From a checkpoint of a small transformer trained on Wikipedia.
Training: a variant of Muon for these matrices, 898M tokens.
Each number is 500 + 25 x the weight over its row's rms, rounded and kept within 0 to 999. Layers, rows and columns count from 0. Numbers have three digits each. The size before them is the row's rms in percent of the matrix's.

# layer 2 MLP up, 2560x640, rms 0.0993, rows 1203-1289, columns 560-639
100:459495507478475482466507479527483485534480481488509546533544500454450532448502528474454511484524549512513534504505480522501523514499534524487516502473497466548506478484494493504507489480505467475518513552486468512521511514490504509498473503
094:514493479563487485509519516507521531511534502519542501505472428493563517523491488515446460491486487509511496482479506501470522523492531468510501489468541503504480544505447456463503471500507461496525521460518506523491513472521457548497496486
101:496476531479512501525512479494514506507493516535518533503490523496497481494511530480475537477524469482520477535493527550496552500495481504460533502482494549444513499448475535489515520506525498544483509518525479501469534516492508495499493505
100:495484497473491463535494485481494494499483487473483462504536517517473499462526499482488516520548525450514505510479498482445501474472553501531534512539441470472495464488495503523503499499509543483497539533482527452466538506510451508494462545
103:498519532534512458519498494464539488492495528462523484503513518502506520490484530501507519504482477482524525510494452494471501546498538506507518509517498497443502503502494479477517519541487495471458528468503512473514521512485506502526492479
098:481497508482438522492489482507534484494490521539527513464511458503489494493524521491518513517479479524505549473514494489529478514533472461489494524519550464533506525515489451503512475517499505511512478528484556516485506547478529515524490570
098:503479521480478440527499483472491474537486536520481516490505494480522505490555518481560501513506474481465533471477499523508492461491547489472532489506531484524480454460499426504492468488487528459514499479460498509544527452535503527480501508
101:534502487494508544460486496514501501485503444513483491492454523487529482540476522464514492563494498484474468452472517453508501488526493526455493481474479514516494540490538483511520492477509527525490518478499512500453532495467539529502485442
098:471475481531550507484502490491482520585491508470506535514525509500500503461505467508486492455494517478511529485492485526487486521533489479491519471482512524490460537517517481505474509475490506457482495472544503526514493523518492526518475470
092:458537497489519497477505550488465520486509495494458488486528499510521481489512491549521496501510475478530503550479484519541492534511491489527471536509482507456497508503495520529491490514466486515508502518483513510489489491497512489497492540
103:501493490486488486479519522477517517470514467438518499486480529496510473528470532532514487465497491534530475462485493484555492509492542501440507518528524495486482519512478498466506503504553502485520496472518496482494508505460466505523469512
101:557491506529466482442466507519541515508532492481474482511521493512521551521490473458515532513495471472520520497455520499499530529533524514507523456527504553528499505529517502481476503447539444492475515534476516536506515517517483530473514498
098:451497540490501546490541495488491528509520511499506505462533476465500532548532500535543491548483468507512500512571472504503490505450485499519501492451506551538503520527524542519530503499505501509518503517498497481564470523511505503550513510
105:516478490481505502517467495489481450483511477514534495486488467470480482502481473466495514527495504505512470532468533521518497518513465480480561482515489541545526484542529484505499514507503507524475491479479516479454501533533499549495474467
101:516510487497482495485514508480482485534485540501463475498457503511470500548473508498475496535554479473482500512514500549523508488519502527501512437501493527507505522470525513512514529476478504517453513522544472508524513541494533492487508500
098:455529506528481440491504490526440531487465471522527464484490476566520483475497522496510499499488503505528446478502501512527497473473493491523492539470505517539514509519485491488470519486457499498551504497458517484531520524502496521482460501
095:498471470492527512501486479505475548480493456506513520481514473485493519577504483516487491531481473484519514497483452488467495513456554527477467529532518492508506502485471482532508514535504460475480522525490487559518499545505478497548511495
102:515499468503539507456481500472555530518506485554495524445487487474503496490494509515509497532521509513532476531499484471504487502507450486500498482510487518483524503499519488515513512501501469522517501559485491494502476502468523529501504490
097:494535518482492482519485445519516478487512469515479540518536474480499513486507503536502524514506512512476509450475496517501486506401502516510507510518451492490483488500495529505524480517493510495470537444474508553516484478510519527479491518
100:492505479519464479500509494516503466484422564528546466524524544523549498453459473507489457454479550534472477491515476513515531494420490544503501489492512508521498534495455464500474499532530496497473492523500540451548474484548501507499522511
096:503498501533528506490535533509513511465547519509497507498496481546482495498500517502493491534501480516494486523484504502504498473460461508503501516504498456481530482544521502486507479490501523496499513518508495533509548513470516507507479471
101:514528513510546523449532470482506524491457465465491474490469509522513521473508471490481492529484525483460487506500506489475495511476509520481496549530513521508484511485490527520487504561485508520481525489506515498513506495518461470526482505
105:516523496490518528505547500478509491510542547497477447506520485482491481450522506502523467546557469500514517507528522487513512463541514492506474487508474525501448475510486482492512465513504470514455543486537474479500532523506498504471502540
101:518511468488495509552516497497515536481517510489472495504499463482525513500466498508517533458502487529475475492492460458483447463525519510497523516529481512496481513527498474487497496517507507534521452508490467461474492501483468534529505465
099:524456510481520493489475508521506478523499507526507500534526543534480528526490429518502487514531503481469480521478529477491506481482508498500557484492522561531508473493506509473501546487479468480488497550508478557505508517519484526513548515
096:508491491480511551534478543498524486477507492496473507475536507497496497556492488496503467539519490486521497495520469440513525499499487550477445514517480508496470476453513556495532490490487491494493520488495512505484576514519531543448528520
101:466471525511453503510486547515488479495514459471510469505527530496475523519451506490512525500475453514489477494514490493497514516494502492506529522510476480519517486528504499493523526515506482507510489536485565498515491453510533512535465469
085:541504495484478515485481508514473495549491465525498517499496481511517537491512484478520496532527541540512487506462502517487518501494530526492512491523480535513506524468459497504498504505509471496498501523481529537492549519493506528503490506
094:476464472491542518529488516524485503531488478497485484499506511496493499511503512481515501472514507482547509504507465559496524518502566483429446545509470499474488539508472500536451525521473497538490510479490488536488535503509534513499498516
101:522520503531481493495452500506479516479504535499505480517504483476531494496516484526532529506479451516491517500497538509476473504507502490509487459509546486509483529523513502454509513501481496529489497498484535475465528476497507499447482487
098:461439507481502531520516494516487509492534485536476520509522518458485520486559494424520501500500522489501494464525512531493516463490490473496491526465452433517468513533513565471469525523475524500501494506520514497489493508573519483510496485
099:499530498498486566518504482505530488506521509471518521483492512493533467481503495519570492533489510505507485495508512499503480525482517526544506528500506453499492515502458504497488508530459485523493511492479519502512478501543526445487483494
097:533492508536490488475536492550535522524458506463503471461533527490527506518517517494425521470491537510501531503532440511491507481485499492519507500511526485528476541495490481558499509462527508476515532490519512517501430468470531519478520468
102:467484474502514554503456526538494511474481493492481526487492500526465457511532547501491476484478475500464505454506489516448446480511512449471516473527470482455527502464429539506519529483508522491478489459500453475483491534521540481551521488
097:476541512457489487498498506510484505506500480524477499461532504507525509508514492534482486524500515476505513506534517492502503487520499523537496493555503535512488510510481566474488484544531521525479538527520524430493539471484501489516532474
101:496484459503511496545507496501583499495501503521496525519456527496473471523534432493501494510538534521502447500495481508479499501538479541524540497536436512511535506499506512537492506501472525482505465488490524498504512478460523477504538478
110:471528500494509495517499538503538487534501522475482507484455477469505516516459456454474508507485503492509525500522463508521471541495479491469543520526518497493522498494502540492514471512497511512505490497508522526508496469482545514480594492
096:554502503438492549490481505495480479461516480422466507489520535499497499467535544520493523495530504501463458555449509479509521512494476496484505523494514476459516469507510494496482527490509527534511537493514449489540496524487480454490497468
104:435484536451481508453501480505520500517510447473463492561513490552496533482508519459519553494463540491485487531512495497460461530547523462490480496512495477501470519489461505483516485504458474511494526525547508496495493498507471514513474505
100:458515546502515482481510492495523535508524500520457528511546496484493526564512505477505486498572514488537494485514502484537478523441529538536503528503496545485534494507509476557516498494496519543481501501518540536523481529457480500492523503
097:475496502458488506535545508506494523503486487465483497529533546467513471501519502482470529503485470484523518514487509509488526524500447466503528555521451499460504530487470502523515526517464518490533495532482521479493477480518536516449445506
053:502492498518468510539518459534436488518466517504477481505482494532522475486462476464486506512549481516504426477492511486475528507506498505487511517520484470508487490471449499526505508519499491492527501506520505510475546532550535521478542491
098:462483479534494516496477497488543525501524536466463481518500519496512477518509472488510512498480534522441456487505496524496539466502460475504492486489507476509530509502505537505472505493491491511477521519483529542489490471508474528460495516
095:491550509520500497507501458488494530505513468543514503540459542476487556504511517484507502543502568472517522500506497534559496462438504484507546549455466508517476525509517501476458480507481508476473482460485489523534566510462506501493504500
100:485506527504495510492525524486493495482505462516449472523475508485545487487480516523485487518516511523461481460471493479490507504446492500472505472511501495516507490497494529491465499492487507508461508522492470511473533504497451470488570478
104:459524512513437491468496484436508535470482477520479485497499485477516503430490490529491488509520523503498499479458507515480509484521521520492506557465499507462468488540490472499492510454529558442449457501508445510498503485501517547496504531
105:527479488476524528497466527483541501493510522518466492504500457465523507525493494510458513500500490564530508544488504468485512503494520484495489499518518511505534521499466455535513484547489447497492481548485497514499502499548523528536504511
103:458489499445455505475495476489540457465522477523480506521523479488494491496446488473533533512447467455514492461487510510494487515487511503516485505511490499491508505495493521537513486488500507495491504441504478509498541476522502503500481499
097:523481467524505512471496483524495491552498473498454413554472479546546453489536443505502507472507482494518477514537488505504510489527477520459473545470538504472450517490483493495466546506505505475480470479501497523505488512468526528508498482
108:474474482502490511500547487492505496522482525512525472439506531508530499504498488522517485550478481506519495485472527564468500483469458528490512482499481510478531489484520488492507463512481512528495500473518518468507515506564527548554564505
101:503523503516494471445507509534502483492531492500489451527493499519498486492526500468533502447450477459468520490490468454437485496476482493524485505501519489533446474449496535512544533540507519534486497468508493529471505484550513504445482500
092:495498509489520529479522489495499480472490469538499482514518516537527518507503532492532517516544466499489528527508498491489488525503558494522490513472532470524496534562481507501480500499507464507498471477467532479499449526472445523488548512
102:524520506470482457482508500486474486506558520457488483506529500539529463472510515514475490456490482493466498484487503523481519509526517542492490530502549523533502476515477490466526491522499481477506507465475511490540510508478496489474500496
100:536490504528513475542536496494517546501476510460555494494537495487492469466526500513495531491504497497550519512498490469527495477536469508487474505476508463493525488506510511450458486505506480483480535524487480526539515535472508514542490508
100:505481513502505505498443491503524520476482481481491468478517484529480515494461520510442473494492556551504515497527525485510458488553517493532513465537505440505499531471485487478540493536480531510543505504450524479465480486487494483479468486
102:500506557505518453499503525488514514512523538500461506512448508503553443541504500495552504490501464495478437465489470518514467476487547512497476477489539539526526508478494518543534539499504470502496495488447498531500467455518453500451498454
094:500501539481495500522558554506489495518500547500519471494479434527515502479507485511528508518515483477479500501495502454477501473518511479483538502559497509509461482504520505488524489508510509509551529483501508506477533510519549504518490503
098:515494551544454523516541489510489486511528460476492464533497483515500458479464518483486488450488498493470513496493479441512508484499451506459521512514524455525507494530500507506494524480512496507509541490496514482493522532464538495512498491
105:512468480481481502485523451465499503478536455479525527494498516520480537468512483509523498530525505545517491470482530509512554508500506527486507490499494471546463491497506476493475494569515510505511541474489476526520511512465498522489492519
104:492486491478499480476507470506478498477547535521464507518551510488531521510493464475524523509508460490522520501494482502524526504533516443525520513522452489496479496512495521497489483513473485516459498506493572518500500499500478508466508501
102:475474492486494559468503501500528531528537463463505525504472458483485464492490493468491503513487497540516464515515521501490509451456515489537545529460502493492427515539464490492519531543538557497483494555479537513508546527505505492486508540
107:452476505479524485459498479514507510527492479484473495534484519500463541499491503506502519471488525453486491530530480489506467492471546481511516505488471485461473473484457484488542501474537507526540442527514476509521445493480498510535502506
098:466520475497489504508477492484495495494588491460447501542509470559472525516520514522550482521498455493441502497475462504557483496490488538504550541500454481488493527488512483537510489485449490482491545523526508537514575518472469485504471520
106:500470534483500453499438483525498435495493515532535529462510490444475514508479524487464529510526454496481465516485514502482515528496534533477483510540541492498483502492485503488453423483493504529486498541510503489484463462508504526536473542
097:499529527499506484502525476471510509469523445475483510486518480520525478489481460533516522505456558496525531507471492500474551484500541489495544485465562478527500481448500475553507492479456509467526493487494478479469498461541510495451479513
098:497517458515513478533507500549497510542546496536476485503474508500515458435508517534503494496484475503500510502512526490515490491437488508488522496523489510471487532560514506527506523530503525522495507478528464524464517538498438484505504497
097:517469515467518513494550524469544520497502541517466507538524487519515463481532505515517499517502470502478493516511480528478541544496471507512500473507489502507479502457506537501465444469488516510478508454516497489462551535531479531514480533
108:536518487510553512488477477469465470514521477518522479538519485527502463535459529476495571512478538510482503472516496452494472475471453505487546450496529484531491550455515437498540482519470501502526466480504509516453535508534487460519493515
100:551496459504480473488536523534516496474511514463522473486484506498556466497498483505483513565486501520421508513495555468526475505560509488501495501527519511451522521491529499502482458458525544462491488510497463502549498466523537508529519534
100:527494530465526562488524497568476522486528505517491490537501496509541522531531513486492506501506512472479485534496523496533452470462516525516497541526494520509502489478484502520503517508494510478510501524453480499554537474508471528549541464
097:496486506508515547489451490479569506448530504523451516544503555526535546449509522429505552522468488506519508492488484515459488527474508489484556513519473518495522548486493507517467469475469532467485523534475542499469499515530474488527446505
100:489514496515500526514504541506510509501491506564477503498537526515530487479525493516492468503504479467520479530499511512513496569480525528534519525507496487483488491487491473536503491491543512467498514501509463555545478502495461465490468534
107:468503492534487493521508509493500500472468538532493537486442531481532477527462483470501542494506507545504512505450549484478462463485497475464481471482521500496513506436481491506518438509500495522497474495551489507497506524534547492491507485
097:546515492516508500467462490507500540512514526493515484524515479534513521538525482511576532506510502472516477494454477508492458513492524541520485530517498494520531445500449549503522504455523522506523522479503491526471488492505502494460526484
099:508536517480478511512485514480496553509520500533466511490530502453512490494498530487533543514512479532489526483466509505491536498557470525519481538497522456527517526502517517504511525460506537486509481488488483540493548518517500481463543511
093:535490458478496496458519506471511526493489483500437480528497500493536490514500467503494449511558472479471509544507476515465511499523567535490492480553514542488514495499490434543524481507481514510515533504531553542491473500547520503474538524
100:506508513517474496478475499523530493512511463506504501504497503502500463532510515482448452488479511489486514518499504473485480498452497491472499544483501479481536563477503481490484469534553458503472485478494480505516494499492484528490504505
100:509479530529481520523498493560504512495499474533469513486471517488517457490511491485480490540529503523482494511480489515518486494442529532470533488517501520501524475518516441499467482499513508582518506479533503525500548540534484520508475527
098:495450498519500471516513501529487467485504533474526503466505487485496488541521500526486479509506483468504497479463459522521514501510503492453497493476540480505544476497558488481493544528440461506496496491535497513508557564532511467483467482
096:510514503546462458517478493498492462507502454483504491527523529541509547550498518496505520495528479482456523514504457528540482525485480506525534511490510520468472488517485509496524469521523476464528503438520492510506502526528528516515470519
098:484461497493491518480465502514486527482511531484513483526473549508516526458592470473505540526524491461458500530519535508493497516496514518542545528486525516491510475527472494469490553461500527526493498493451515471492505517514480465483465490
103:522507488477479542492533474507496496449503528483511507484496519491466479487499504502480518509481507520507500525504476484462528504477492493490490488492453489499506486521461494516476519458502499519484476485485554490543484548488525510471465491
101:476498489516508484496491483459518473500479487527488491507545549500502509524492515514466551521498454474487482514493481550520498515481538503516498470442472475522511540511492513497522522492487482491503490503474474513516473496457487524476486534
108:516497475528476524480483526477455530555546497486530518480476505467495516523495560512508547485496507472535457490495485522503511521510535512438521513488508511479507518419508504505511504439528456494498500527540464529503495529495510507512462488
096:530503510530464492452482498470490513486503488515462473495535503508509531486488540541478522461523475500490502510469510497474565556487529482506482555548454473500512499515543487539518490537503536527442461459524493488529551515454495507510535493
101:519538496515537545506494519480532469543520526479515531472493504459475507491510544482531497477501504520474510512459520562529486526480516519503511504511513508526516505500512553518479490550498513533524557511490484529481511505532496510493511519
091:496515476556473493525528509507490511469506525480466458496494491502514511511505474482511510490523489509524513452481451461532490487510539503514495488516498513482495489528462482490479532469517526516516520509506530526498546532493501474468505506
# layer 2 MLP down (transposed), 2560x640, rms 0.0345, rows 1203-1288, columns 560-639
099:482505518476482495481504505492510479465496489551543509519538510510453525489500522530459549479477516438466486518476482536516497459498471498490461499512477474472462533489488483479536511512481489456566520520474466463521500507523478530523525497
099:494529454497522528503539487498488510521488476525462451476444481490478475521527477477493551546479502508479495448501536509462514479508532527510444523512509481473478518483501483479479480511495496480491524492526485514546479505537481463530480471
099:522493519518471497546487540526529509480460503483488489525487482483469504539525457487526509492493461508483509500516486522458460557487503521526431485469526542472507454513497515485513497522517518498530468472475497471551476500552536490485517443
099:517504579435493512532495518444485493537471499536506513524455463485474528549497486474530471476515522474506524473475505552510518523477517421531499514516511509517519514490463499541485534543507495496500520498516462519531509529466541478511469550
103:511467456501530503501472504453515493483549533486495489477524529511490494461491492511489510503531517488495490537421509537515467495476499494501483460511435505483528493500463503489536510523440470503520536507503519518479491515446497503525515498
095:503489466468482493514522515512499515477488469506520474452527498519505502493484498473513506497483503473508482489498548513516454472485491489514495516475516520494543509551509522468501533490444496508533436498527492510476483494478554476457509505
100:489502502558488552501487495539459488485471511472486530522501481467470545508490509505461501465508535471521529500517508468508493501467462541597540509480504485533516515497463485500517458500473477481499499479477478504481578497534510497517514491
101:465520517510496533472542503538490513485459490468477474489511489504492481488462489510441505508543512519504508491495507458466464547500561526523511527506480471483502499541478501461489554531521494492532470483525499490509520510549511496446483522
100:529552490486492489511496493501501529524459498542510454497471502508506480488491548511493511504489486470514500504498513529513508496478515540500504531474464542544498484513489488534531488481504511487497495497480521513489501544544475478532486521
098:535508470466459506543500466495499528529500488516537448479483520520454453524504473487537477528501469500476525507475482512494460511519501504457489481545470501481511523513538525511532523486470506536507494516481513489503536461515502543494491485
100:466487499533485506483476488489494536447493522544512460552531453477469478491469516512511520484490479507510541541513532461496466502550467486538509488492486497529450498483488518535513510513503439474508501510493511518433480517509549494491576524
102:511556463524484499496477490513541505498518528496544560527519489470453501510521473504500487470542525548485468492443540532555482504480511506477470487487439490515515526471498468510445525515499489526511467481472467498485530542507495491501522514
098:507521524508483502487522460478508516515510471518479462518493527522461484545471452468522464510534529539467517501529477543519470476469515475548449553437542506519502529510521521496489518475473534509528497523504480521534547483501509492475510517
098:479499517547529511511482470499444516513513479494485539562510482491487536525508459510531469495497505478523471493501505549496534495529496524474515496443498510531494543469456500506517520450520539498495494510530477515518473535499487502520494489
102:440551541487485479490497494466458499486480468511537500491482455510499524500498560503464532498497477536510492509529518504549523495490498512532479501518516504480523455483537488537453483515510554480523493551482512537482502503507523481514506507
092:482496492525480495505522451516516501465491556492505527463497537488493497463463465471534502454500505516518517506497515527454466471538480480529492482522531489490493512481486498560518518497500510490497485462470509497516475518535505505529516516
095:501509470493499486501524511518471485510489465505514465521471511484514487500484505502489531509495501462487504500511505521475418591496467516501532490478478505503502527506494483496493527528453442523472497510490452481506526472463536503492467498
101:510567506495502522460511493519527516490554559537551491476520499499487483508496492504490490492506535505457543521477479503479479515529520527470499506493512490486496524525502522514458497466528503494504471550555510509515526499485502485505485529
100:471522505530477529536483514464478499473554487475515547503517482523507463509496519451476485509480498487527510482519483469457490484468498493499488464488528527513500538530532502494508488518471483512496497494523483512476478451495505541510467474
100:527526458501541514491512496492531520513557509481500495548484490513479512470500498520498496487483523518460536515488478524488511469491499489541521516466511563504513506502518493490498502513540521494524494466517495522495521473533476475501507518
097:491461536455499492538491487528515465511513510555480504512469500458458497488458489575540510504507487494530486510469487521509458447493556482522497521542498494526499523449497503508467537482470489499485488506496486468513488548531455519514478474
099:459524521503510454512463482519497504565481530498517495505514534485511476513462477535483466468512534462484474443543523529530518502448477466513503488500496495480500470464491497507510488443490475500494472481485529455511481524486484448470459507
104:533480507511547494487526513485515501438509476468548527519490496526528493505503532494511502473511512520502492515515482541499483485482497501486523510507517520489492511518500488471489477542472475490561446482491486482526518528519501508502504468
099:531495490545493502505468512480535534544498467479491447512495464507497494519538513507504489482531502495496477521495499518555514523492508505478503443540489521483481478569463516472483519564503499490506501520522541564489539495499447428481481480
101:551519551473532516457483524485513535440503515471531528482464512487479490475472479527506476488430518508508469490467520491502532499497480498485496486518462535515493542486489480504496529504529499496507486541503491498490491532509473477477480533
100:509483552470534504484440456482528525507525494496540499559502426514496454526533503507537494488489443502514459495491481520507484508491503503462501508537503487491495533513497488520475506475570514565501492454521517494491493557473482481475509502
103:515510469509496484485528484485500493499489488531542483516502475539496564487478497518488496471503507470500494505512519488495487475466483488486503517505480496515482491484454519529524477533529455495511501536495515569471474517478498489509482488
090:520570464567525492487537545473476478485483535497507543501504519489483528469493485499500562487504500492539489469485566484496479502468492481502526479503483499511487561510517517498528492525502457530488457459494522505521488506513532491547508530
099:530487518477514516509530518513506491483516512513434490527526500498463514528494505506477535544499500524453531531497473501512526498503492530455481466496475507519478496514534504502512497505522508515506473463495520512523503495522492493502483485
103:512497521507544524543486529500573473475481472510475507528492499497517499516508509472472475484475509516486469552512515479464516514543472496467456529505549494512511467459517505481540529531489513504516537538473491503504494493451512555477485503
101:445502522507510499525512490488501518499478531500463511519512485470507485533488509504486495517492505514525538457480517499501492483508544493507542495507499531488479501499515527545483506506510487488490498484505484527500499487466439473493498481
107:492492518496500528486509489510496480484523549501463438506538475447496465526470511513507527511540485489545497495480483506509467535591510498506516474518470493472498485479472473470501442496498521501530511506508497495501506530528492525494519512
098:486504517479502508502496525489489524490509468527580534489520524477501485537473518467519488501545534481542527497505498480530499487518504493475498483486471540522523486501550512518479522504518510519487434457472461492536537503573512541507515485
098:509469519503461498518491482478499489483457533513555520481526494476469513473480517534540527462499515476471539490491472490499507461464530503512468504494511514486516444514490493479511461455485460461504453459525537466496451507503501499524470514
099:524464490469513484533512494504486549520515529501498499527482497494484510454496499521532479469471493490516502494513521521503501540542506524479463497519497551531498498540551479522493482517581513521472478533482506470484497501516518475568508506
101:511499498488506534470510467484546485540469501484496442449496507456449533497461475484555485501512511495511517509508498471508538517483505501513472470531538507426483457505507512475481490515482477502501505430506482495516506535504485491480496482
101:501499506509513509511490517468467473501534524480497506523505483469491490491508493482467529468496474486522527520531507516523523527507511497482519556482537490475501496514508476511480498541494522513496454493527489542503495507532484470502522525
098:544486477495468531509500501512499511524493503531489440470551506459485514494489534492514503476493529508524499520484547526493482531492518422499498491511495520528522544511472537506504446539500519467534454478518532508459518558470535512529522505
103:467493487506522520487502508471513517463504524441478537501444494490465525490458516531461467501454473492532480514492505533477476469508490522455488557483517489489487519518507538521516487494524532518485512529478514512523479545493474512501469507
096:482468494492486506511497457491539564508465497476495532514523452444494456484533509512533491491515461478497475565528478535520485479511516482528485424510461475501492539503509533498454542531486503483484433514548502512525516522472488474474499520
100:484523516474505466549513494484504507480515483492497511480507482486476520521458487494473541481500472534469485479499472485528473529505510490455450532514496551506495497444533512487478496452540536492513464536477487491546506517466520464537532500
082:520518502479477508504484459484513497497493476474492506495476520474493527486512497494545462545520478479512498515466497489505475529505471506468508455463512508511509458494486523476500503471493515484491473520516505498516521496482505475493502495
100:514488519517459526484477518507502460477506508535459451537512472484468488510511504474455484505473473512498531520528496494516507502511493521527475498491523519488506499462518526521535477514509495495484523544499566525488472563545479509517501518
098:508488508547522529541536512480484517492533479509488478531497496484506539519496502522535535504500505526515517514527488533477467534487465530502514483516483504502518528528536518511568490512479505479526513475465480496453494549461505481498516479
100:456490486496523444474483486492466491486512537511511529517455490498503478538520477514512472512496524492524520510513478555499525517498524517475472524502547498488492498490501494528494489465527492480470459531476471544475526502481521501473492462
105:478519517551497543512452470476503515492501495469502505463497501509488486494510478490496478504507511469486504474553490538496502510546478515522472512522468475531520498491568459533479519500506490478478543568473522505511472471478562506477508487
102:521537461512517435510459513528499536492472520522522505476469517501517502520447527511485495493487507507480529492509498470469518504515483476513445495542528541562508537530538500494500533487497509549448518522497469532541494485543466548447521501
099:516495480518476521534495493507484470483504522495476511460427474561463484477518491489522441501436495521493512500547531525477474530512507510506508487481500509507511490530530506498512527506507489544508483519491487550523511518469510494516481521
099:481534526487510507487511490499467528501562513438506492489516514497566507574525494546520478495478545525474490502539518480484450505459500511494505539492520480513492459448517503466528504514467498518504518510549497486470510518511494471510533506
096:552467460505499503491479516503504498533432466512483517506512503514494487548496459504485528533499506516499499527520493504486499527465488502481477489512507523512552461449490533490532504487496512452520492494518515501512531520544494484488463508
105:478549476475519447467513500479488469491476491471511523513533507439506479481494502498504485522511460517501502502512502475503490491447456497482528508490491490516485484518502511508477479508513467515484503499486503480491541507473495503509541512
100:476502482485478522504545464548535556494506488521511546482492512475494483501490474447503492519489530526503477484487482518486518500502475468477492495507501493458515495521413453472488484487458530497523510474483519498512527477478528533491498514
104:518467465508516483502490488510520540544508502492481531499523550480530503451536507468521498514510491504504508500500458512447483512488499479526492496517533566533489498500532502466487438510481477479509457502475489526534521459459510493482481500
101:492538479486458472488563500478497502541523517490495510548527479499512468518516449509475518461469462464499506510508476432497514511510495500524526492507438519487506486510530533507498499498535494507530496511484529498536501498482533543500565502
102:508492515535452490497476480552507501488526515540526516550516551507502512510482515445554495472494526475502486466485549504523503494517524504478482535520493481477518496491557522461488476524498534495486545528491527543485488523459500477484488511
097:512520499487531516501468541472518538538449501489520498524492532492425559482515496490493506493459469483522528497497522526524547518499522479469495497523496523512483466531500465503499494475467491503520508515494474560530499460515514489540534501
098:542475533514465496512468570504442485511514467480558474510485570529510513489476521470528479503476500510491480525492508504526517462475489554488475483485491511471510494483476508480525491502463525517504504495538514481532489488528505493544530488
095:477479473520512551501503527548484487513466503540514514492548504475502499526521524498506488529562488522521481508513476480503537502556514479528503493499473504508501509534518503492508487514514510553498506473499500488496499454496479533560510471
102:462465498502492496511510478489460495542517526479511494485469519503513527466472471518529509536506497532515491465515487501487499472499517453470451485513477507509461491510464483505487425477512473534526511464468519511518491525473502507529486497
100:487535469463485523493522518502515523485531504511542483514519507470528506510503489499495524504502485533525544537489495513481480489473510517475440523478513486495516452507511438509507513498476517467538487519486520536482498512430506450529473496
103:473484520517500509466514480443440537469485493508541480492499472548511454511470467506512470507440491524505480496541461474477520452475516473531495491470473526478498485478486489518492477478505498506510526539480523521464514499453467496513516496
097:496485472482531470504523522509498499464513464534513492514561488539480526532507488504442549499507488530500485526515481506500478507469478481477498469449534452546515448466508494485543501503500482545474517477508480466515533496502469471529498500
097:491512498530480523519467502521513482540474493478487544495480524478540537497513540488514504486468469501503496512497502484502493467497527467488501526526500522472518525465507470513484497499533510503492480474518452471525481475436535539489486496
099:489475528478498441526522489530500537485511493544497504474507469510450533534486474511498479538481496502482483470526497506546493487484548513534489458467453499511464480553499506501487464460450504480449534505521506471480478473456480489490503474
101:494517511522468512483468505494518466494510494512492494501530527512518506487463518489519466463510504508520517516487503512484454533452514500535543514491505534532440496504489460474501463470493504523499500500510527529555493494462517546559528481
099:536481494490505535461477515499523479501482542506506518547519497483494505489484472526472455458469531477520459475492530502500532501532476482492528454478493495531511518488478494531473520514478499521472518495512471510539484512529514461538502518
098:508450517511461459492480496525493495495510495500509508471514490524500501494499521515507482537513450476491534546490482468509502513519553495475546487511501516471482501505522498512464488508482506519490509490516522474513498485480510483508513538
107:543535526513445466474480512460509506474468473476521496480476524506504504479507492488525477511529490501506495491503464518505508512500522495511528491490511523497445476524490500457499492531517538491473482511448465501481499500503474512564510520
101:477484510486467515481439526506512485539495477506520494480453528510488558507506485468474517478485526521514452513497455458538459558541505475479545468471494499512460475475501506460496521500503466526501495539474534529500522456500452456512506472
098:500472509493484453506501526501496494514506490514465510473516505544476474529462501521505493488541504517483500515471504518540516480538491489513507465471469511481572496476483554476546476534504557493486555502521464513517473519522474506516503439
098:507517523568510484537471533490470521496490524499493510490520511504506463525526526493489500434508503507485482521467498496541511534451506506442510477514529482464515488531525541490559552534488513473488518527491525454512538517464510509499546487
102:540528480497484530501523496527478505508494539484550492483554496483470453517538499515467497481526492495501502485526494505507451466512540457529490487467472514500500546508492469478442485460458534515513491498498532473496487499453522482494457482
102:488501523467514532498490484494486550506489501438500525492486520557499516490555505428527467486511482543458507496515530495488501499504496512525483529463499481495446510544530472486501531484475534505519482490479543550467479471510486489485475539
098:463512451508512522528553479502531534505487507503471543511492570521456514547477489506469515452526483520445517538512519489506458537495467529448533499470497480478505520516506496487488513493530488508484488483489516490496485521485518504477492467
099:531506546467492458512489498472513515493479493484546491524475511520540530514481510510554512450493505520548461499510461473510536492527513479512513531481502521470493529516542506470484552482592517496519492524511494480522510493561493480515493457
099:475423493470508500510485506511493475447469474448507495477502524501452515519497527474543468475477489483456492508510514517510531492487499484502514510509481473499495493499467514503472483509476516481512484493500523503511510513484510478471457490
096:511483504473496542492463515512519516507474543503503524505516496449520497507479534544550471483486510472479492525526513531501482520509504508498480555455493550506513483518539534524494492445494508460446508491509515546491462546490505475518499501
101:479586500513492471488526461486520457477492518523495492492500465503465478518502519495505521466503472516479504503499543533495522497499466542504495525476499484451481496551520499452498497469520491527492452490479501511514484459468489508458541514
096:507537543514507526480475511497500482498483475442502499528513520510485495509434526507461497510491516488530505464494459500473517501476518522517501442503530542522473438572517483505498501549500548479458496521471504523497484489521485499507507468
096:530525505519527517508468528504462509441488526460513516502502478484512448492541482513534523477466502488508466470520554479487497482498507475517476506473501475485500524491510516513459498487478494512514543476454472511485496511536483509495520436
100:520510526504502527512474571539528492525501482478516519543519495498506489515483516515502534469516481524555538442525490517518461518496507454461493510529493487476451512520461471487496446515513522501526477493500476504519472477530497544516494496
100:514500505474496481476492506502469495559498516506539507461520508514472563521465440535501495509507543518493517485509507454465515495502499474467506485471516542470495484489497482496511496434455494548522511491493510513523486449493497537495464536
095:517500529473493481513538522498504525499528466537521474532501518505498494555507509474539466511537545496555519470491483510516502547503525483488511537500479508483485453523539503514463498474566553527486514492490447522465511522539466493532516468
096:511470494504494485510478534460479516476537514507445478495541497506460522523492520545502475503501518478500472478474498527483544514555506525479512481545522462506495517499502485459446511488502543516486498483519457528500492495476500472483502515
100:511491551470517524513526525491486452520486479481494565524475481477486491496475503533547513486458486480476526466517515506482464476496490498530477462517511491508483514480521504518511542458523515484532474489478489459471543479478524493484526499
102:517509528478516477526511456429474468508494518490541475509520496499495473491475471515453544491495500459515528502466541493485503453516518531483518573499540494502459494507490535501487494494485492524486459460476463498515512506484519517489502507